Weights of a small transformer language model: 3 heads of 64, no biases in attention or MLP.
Each number is 128 + 32 x the weight over its row's rms, rounded and kept within 0 to 255. Layers, rows and columns count from 0. Numbers have three digits each. The size before them is the row's rms in percent of the matrix's.

# layer 3 MLP gate, 768x192, rms 0.151, rows 267-289, columns 0-95
101:164173153138118162085099157098115104120111150100072154072079147146143118077159125109066105157157097102126114119154037173172077106127124125121133098174130091125143119137157140112142115074114118149038144153148125147078146135136174158210131172185163133145103139100140117144122138172135152130
103:132172121109130175115075125123112086125082069066111112151092180113112160161166121144191116110161129133174136095070117141089119153052120145140082161108119123117115124142066180146158125083144138144120120114131137130096089130105154128119134066091172133094103084108120123055142070135087131156
106:173153169123046123128138182124112139099126149135066122088098096130132184105089074114102149064079153142116141150131091046123153163117107141135135120116105144135157108145111106140146063115116135107120171118084126079124157138141069111105097149138143112067173186151095126143130116124161090091
094:156128160152152064087196114102108164102129158107108127101094139100133163095140065085096114116113169178153142098089124094122113088115123072160101103099116085093130126150139074101088149135135150124162127126065150150136110172093119125117134139122176109136093098164119132104128143058123122143
099:124109092165138138140117135070147125111131112151154116146111133160094109086135159114111125176105134148156163090085150125107179111135119120137085150127157155172065117139147090145063123146156155132085175129088060099094084213081099123118181132084122117139112142173170154123136129200132108120
099:186149095097170114175136178157123138162148065114152176092075110114135148134125111115128115139110148144091110170147161072096139124118173078077149045159138114090055146085108162064103136162148112166150096193121095106093076154147117142137135159148147085122098128133105127105143124172136126150
098:129163200100120146116130186128092127136100141122108170170162132155053157087075121174133135084154115122156095165044157132120138152108108080180104127152138113113168122175159142027139093107111097116169140070202145164087114074063128146110135132088128118098142171142142123093125126118164055102
096:122074073089157142103118085080155115077193128204113139100119102141156134123174152165146125144156089073106085141079146171093145081114103181135136104130125156120064088090137135187105164115139119115107166106117159114140194170139121105188134156114108167155155087145125121104112087052160128182
097:130076109105140066127120110156114056166146161098101100194122154110133133100091101111127140149127197098116109167085133102138135164084143138096148121145146142127141155124128068065138099120168108093096167088126119088111164132089102116142147093157159134147164119144126156069145137113139088175
091:103101156143154115131189087097125189136140111122097112090116117072194160089123113137150196173083156149084093098133106077092151165098090119143118111105146094118156103095078052140132118126156086126106139125106106116123127109139146147117108114104138101086128185060112094054077118134111104158
098:169190083113153143130127096122105146105086046102120076105134169134076159158133093181074131109077132029168092133132175179109091120122159073129115127095107100151150093148151112122106169121179112115083175144075104100137186134078130112070093157115123120154114167094164145172111105153106142113
098:104098179126116159104129134118131094173145150156133167061088150148147144116102130132129114118062184102162161121106118138120121159111184168167122097159208124121111132106124123095081128180063139139081173099141110186076092119150080109151055137098145109115124116104155143134193091101161080164
100:085100153152151096093148141114099199109107142116083116187109149161139127155120121113112088167120125146108149086097140102162162109126119130150130073119119133119134182158217121180117099125172148124181101111070205145180120107097119125090169096108135190084113122102159065163161110122104075104
101:164145129110147140152145078135134128118168128164047105172157107146153201165102139127145048113149137137127119139096161173115167062098152137099129104120124155143128196091072118108110161109102157125167136131124140097103136140135127049141182088164138142093036126141061098174165148191231087083
091:143117107083091153108082149091112115120117150147105159117109127160191134193161135104109149092109169138051116106105121132150124140152146065094066152108137134120085147104169140033170110155114082154110106093104136136128192102175092179113113134139076166065157118059097106152115137139114118073
105:121185169140104106165165116173120150133152185106155187102105087143075052181094121163107122156132078165051081190112110078058144171116117073118128163149127060105124093197101168105101095094155093140117134086131063141106117191118118140164106124198192095154111102143149112118158173144141095112
105:145151163166166174168140188104146160110107109161123132141148151144124046136092058191120131089160128113118152078117186067087149088102100107160164165089110117139149104130128106055104087147063112125159126118130135122118111090163149169154065128083153134119139077152142128128115127054155093117
104:163096077125075102122050150136142155122124096051100103106077078173158117158100093120071066127152079110100127119128076119123072103135136173098183173133160067154136128166117140108187087128143188119114150143127175098120099130100120164112113141118140115162100089144117164134086051124132099125
111:157126126130088118163154071078120071099104186119129066118165105115071154060113075174120162168080135100138149125166129082136167066111097117132189174122117152136113165123157137156138091070165140138101118090101070110099114106080151076112118189121136106088141160189135141124165139152079107122
107:152100128120142120097123178153156097110080161141109127181131119094095068120095121131104159163124112121108132235134158157168139152197151068120124132143154066121162113159154086156098164080145146053099128162109082093153149114141104142165147103110101139146122127133073147133093167114115028160
095:087115098153063099153151135085126160084110116132113168166109112157155114133149149072093169107154147133122176145108100104145089165114171157120147137160072204145134143166115131136100095127049139132072128041118081129128088158092131153156123149102140144162154154127127102128115137132154141127
097:125119076125167116079139103131116099134090117169144104136149105137100143141091126112114147157128161066121124174111143146216156145181062124145158115109147187078068044089123077143106094128103100072140112109138115088120105132162116139198146126091102215132126189080162131177147096108103118191
099:114117103109119119133127111142090131084138149133109094091149156062141141123116153157154177144132106128112103098126170102133178120092094100167117113055157125127135142168168111091089155158139140116093133022130151145100111155171162089098150088124118128166158189109121139149122096170187132115
# layer 3 MLP up, 768x192, rms 0.151, rows 267-289, columns 0-95
095:101095126109170070124116107105152119122124152113115068063142143151163107124109102104154048132126177113133131154139177083088131132156217162141080133197212100143110193123145103148191159117149153132148099133174172127104160102135136124107122185146069124195162128076103182090172076102150133098
101:097079155104122165115112106116079114108094154158101150120126107086117099191075092144134150141115134137128096177158089104149177113138122154132078119100196171147150107137118177124101082166135083055168104124119132149148112108115148067113085155138123153090162150134077047185137071139111128192
082:082075067122197104113164119137116136128140121115118134150118152143124120147195160176162148141129141099105106118155134170134048076111123137122121123127105136091131099115135120100123164136180114102059125186140091178148125159158197178197146129113099172215083122165162171114099133078092116164
080:126114135071126192150064150129123107101171095168172114166134108157155107193144111175167108136112081135116104182171155135158144135134124191109135143119128147127175084115131160168133113076124122160176135101145156124094092134164162093131154161101101135070156141073114150168139110167109125127
099:079134107117136154124116144130104071159134108174157161141113099074164137136079136172085178127142133163175104154133119138092127144105147089140106086112193200135189142132198092086160136133126106104117127091087207108146123135090116127127103097175143092076132112159146085119107168114036097147
107:081136119076113155103098147086142137088127166158111143147191162127071114134175107126151130062067135143085093116169122115122129087145102157183111144161098129156075112134064122130106117177122128150135114148138102167139156115106132106141153166192148112167152130132118136110101166131135102125
098:160106157116118113135081119106104111126116152085094121127104130120132106131155057078113152107122152084148190165143093089090171103126160122153080104111128124157150140166160109144118120130124119115137141159127170104143126138031175112153155193126140097083114148117057155105141099142107085186
101:146085095105103158123089135082159099155053089178131120113081111125121165168237134123100111142144134124077128151151146148127107085114133197093154153076133163104128140122148136143151186082111151115144133132123135109053166151080138124080119195141118109101161116122113177124110083113094123143
107:118119142115168133145125142167070118089146164095072099122161160133093113087188094093121126121112115174141121118106156149092161131110087137072115160091101142095106138145176073078145161164197114140128105105179192162127079155097148127177126151130207134177095102127171121073133153122162091075
093:157076110181075107163176155097097151145109200098134086079177087159153130125126123176094141133152128100119099111083168150072124158107113134154119130170100121100202066152135111062096124115164128169078151108084103135191136080124151155092125114129117138160159154061124134105071146167112054149
091:101163120091084190141136072136135149134091150099158097135121128178162128175125093107112187113110083166107182097148120155108088160142187169159115170152134122175143125106121182137138048101103089087119149140120146103168093120072132117129081141110136189031159110101095109096155114166209091126
094:181129081205148144116135151121080152103129089085137154147075162147119159102152093118100113133086126154129136091104181162069138165124111102118117100066109124131132106133163150111109105142109145145142159044107123092131135088100052125174139164157181147172114089154094153126092136136136095131
108:110126166128144130137133161138120166152132171124124116141182148105100159091127124110132185122143148047123183152135105132106131133039096168099079147105118144168136098181195154088187091097147118092123182137078171136072146109141129157115130124126176179150153142169082096110116141144078106086
103:148061141090136138162147151147137143129167207111140163153129076133117170063153136118165134107129048154099134124055099138073170132048110140103109110118075057106126140168123100073163158143161120149131129101169147114126137123110061148081131147136132160155133180136073116078114141156143171193
116:133129115113138080151153116135115154106171146080077118154165076099146155120157105158146093133163165136145161088159121133123067138140107115198113141082098063151210182094090168087129142130116164110104171135102200189140091187085137133150161095183122144147067192117157079164154167134178156124
101:106168112081091100146097157131148139140142114090130147187110149110160155205154073116148085070166131127160177180129065179119165100123153177118156101110123074145089113154176134099168055169132103118091133107102132095091159106139086158159067134126090115056132101183140134109153073143137087180
093:165107141133109034133079150120084119168094113103129197172142140128084089124156121169151076132124080111054147097104107120149130170090188140082099087102210115179130091114143117107130161143122114119113066090122120140190180125140133120146138068068096154116118132120085148079122096131122098135
099:119172133131096128150160071171116083117122097120144146228137130134193133123124083113161129106121195065145149187078092152141178134136098119162121104151136154087122121163066160133134100147153163188142117168067174127103089099128138164081134078147123100109149153154090080129147163140105150142
103:175142057126075150118160125115157174142090130155093176142160200100153131112096151170156116095175170115133128062067090180110114122148169108148128122145157130083120119112115153158115163129139076134156182175207115104143118158162138146120110128149116153116106192125129078143139132101129160161
103:126108088219147099125156158186126159157132122104105112111115151147151141104099169108203137128116150128088073136111103088130061126166140124113144152142084089177146151075146151152066128081117141136163163125087164144116141145097161141145174094150120051132074070138144147087159097171136131124
102:066206126107139147091084156128134116148156174097138139117152116143058193066155134131078134138134115138139136092078114139133104154057171088156204160131149144122123131111122123134140174093130080154088162133112098124125103113142116115160141201148140130140145152163082180150130145120131064167
096:123118082127104094112123099143096175119126190136128142156137155124123169175061187112159192146083119092137139141087129118111139122127121161149152129099154169115104120116140048123175221150185089088147131125100118109113147141151116100169148146057153183103118167085075136131111117123096119167
106:161100162119150132134083117160111145172174067139167123073162128133108141130130189117180087080159110120145123125118075113144143099135122114134194163137124112111070160136148136153136133137069104193167075116187108120217134185123122126163108107080082104125102108162100104056101094176122164113
# layer 3 MLP down (transposed), 768x192, rms 0.139, rows 267-288, columns 0-95
097:129114112144130189226120127132116165116155113158160076135085147146160141160131130116102171139128051126120178124117124142159132091123126101159094140068136154185142122099046095131110116152070162145148079096125112176149137090091112187076144006075112156139158110189166160111115148110126143173
105:120138151119105102138101107172120125140133133126173144162131129114112094124202154083132122143088146184152123102075098129098080123142119102108087145148141145085104168081152106089159130119129141173080182098130114109079063163035159053138072093174140133123089098161091140143137167117138116164
105:140135133110130138149140177148114108115129128156096113126115122115143146050129084083120169105129107190107160167145145088127090122088146135136106102120158113147149123161153105149159119099139125098130169120110118095185155147138086086092111117158158105094124150163155086129096120129117117133
095:109126182115136107125106120090117117148160127173134183100109147121130177074097083059092098134132172140154136100100109127089096143110119059105153110121144131155074150127090070101136152160088163046148144151120143097168103190114121106161178163131124120176093168128116119125123136102120138135
100:107116140184086129139132173126183137081118143122130075077128095167097103132109088076165109129108181144121154089144121135096148126157138125118126163096133105165041113166132162164076138119112154137146100159119119108078086097102128107105127084070136146162120167118176177110089112087140128153
103:201137145173149161161126118173138150137138088035126108094099117103181125172095145125106110162147136132131160140110143135174151168141173095072088048186161151068168201082161115096171135037190143139109155164176163079143117154148142142091134120127145157114128131106135159165132103100153138146
107:116159137174054075128185107189140126163130136152216112175151102113121131136094158125137183117110090081128096096137145129130116188118144126163128154099089163135129073147045121152143098115077126191129116046130089083115172184150092091142122131127096129107192140142132198134136135131152153107
096:134116088103090122096130108185145142145152173115117103113145139146115109065077141137138113147124141127143116159165127094094071195148096114144126118112149191159120146158114135134097118127150175103104103097184104130169102143139157194151120066096143161155048135104170076131119167123118134134
087:152139124118079126089100107145163149150090126164142157128096135132136143102061160171136140105141116047157121124091129114125070170143147124187112120149158124149167053099138113195104109110059140138133153124149064100138156119115130134096185159128068124113137162148130176118128093179122154161
098:143169098107112084137072113147165059143124106138095130140057190119126108138155180109123127130097108133123147114139055108122098134137137127100156143140145136147144118168133130188138181217116109123144157154157125144127113183167109132125092105152103143125112107203133147191229087114147088124
095:166169132178151115111123117104079124145064161107149190115161123151142152146150132141181078153103157116160133177111128049114164162101095164100131162120157131119089144104107084098119153106107064174156121113100144154138178063161066143097146126180163066114148118163109159148136107105064125131
097:146164140148106161090120106163222136105112111090103077150145134109125174095144131119171146113067133148105138159087087101117076122134148147109130168094134122109173141150175118144136115147140186132140147171113027154132175178178135070162135057142176107066096097123080142086132131117148105116
096:115122116147128177132186094096122145069084134077149134107093195120109162103180143145152102101124109201133120161084141123132106064181158145095174100122179120101141143140110114099140139088079148119126093211144070156177089161096131146137136117118138097064105072157139161144153116142152121142
103:103113054178083155134101076085145173111115095130089160133202147101150126143167161137116127190165160109144114095165125146153181133161131096133107163124161159115142210145117118129038106073061115109130156185113103089137128147179143094159172090138124112124100156114160093133129102150155141112
090:136116122120059153079115114128146111150057135168148181139099192189118049188113141100115163140078132159120067153100115144147185125126172104101117124131117167121065094150168108116131098120138096194156097108138107057125180122184097148121109180147089098127182053112081133127109110158070076114
105:166144119127092085153089112143123080159145124145139151124091142196123120155097152116089120223079127117135113145166121110134105109081160167171114140172096131208169152120065150152157132141134103145157128096172082078150054082117125123160088123186151109155153074103163154159146090121089151118
104:115108102113105141132089104122146085155157120136103084132107108095158166164161156120108115129107176144156186179156112188178123150153138123132132082119098148103114167104125145114116125129125105148090149129131118127124127169115160105124102151198155138151139114069158099157114094110150136137
107:101148088115152183121138140123095106195093153164177119101120144115016140127156184106109184104106120161093124117141170101123142139108128103126092132121176131125081090111147153135094151095172140133092085079135084149131160149116138124164158131092130159114098073121228132141108134138148168101
098:104093191112130114105158149096121124095144148127235068104119125171103136160152124098111167143009116131119073192119130088131112129203116159137151130114102153130146090134129114137140108035103142152112107123088083112137124127056098080161161133135152161134139103121122135174096113115097085165
108:116159096128112136147110107161162116104098132151177121114097114120144111087132148093104111180076130110174110133132129111115113102127125116107123134182117207111093130114097121091198148169139104094133108154146123139133090154204158121099084219130177139067195174174172055166080110138101148139
105:155151103149156103129047171086113096100127148104110106106106135172106113125159132116159149062102136096123205156104190118077094100159113147119116168113154083097153164141090112134198114157120141101091080141106058170108093116125161085137170071154084100128119118120119139186189140153176158183
096:183131160082144145181131059125154154124180158111140157100073160092199108150169095153122054131130128146109167131154124072120067120101174135114127112122120084096147167137098152087137068168124158167075177109109142137123150098121134145058134094185152092166129106149160122091115114115125142089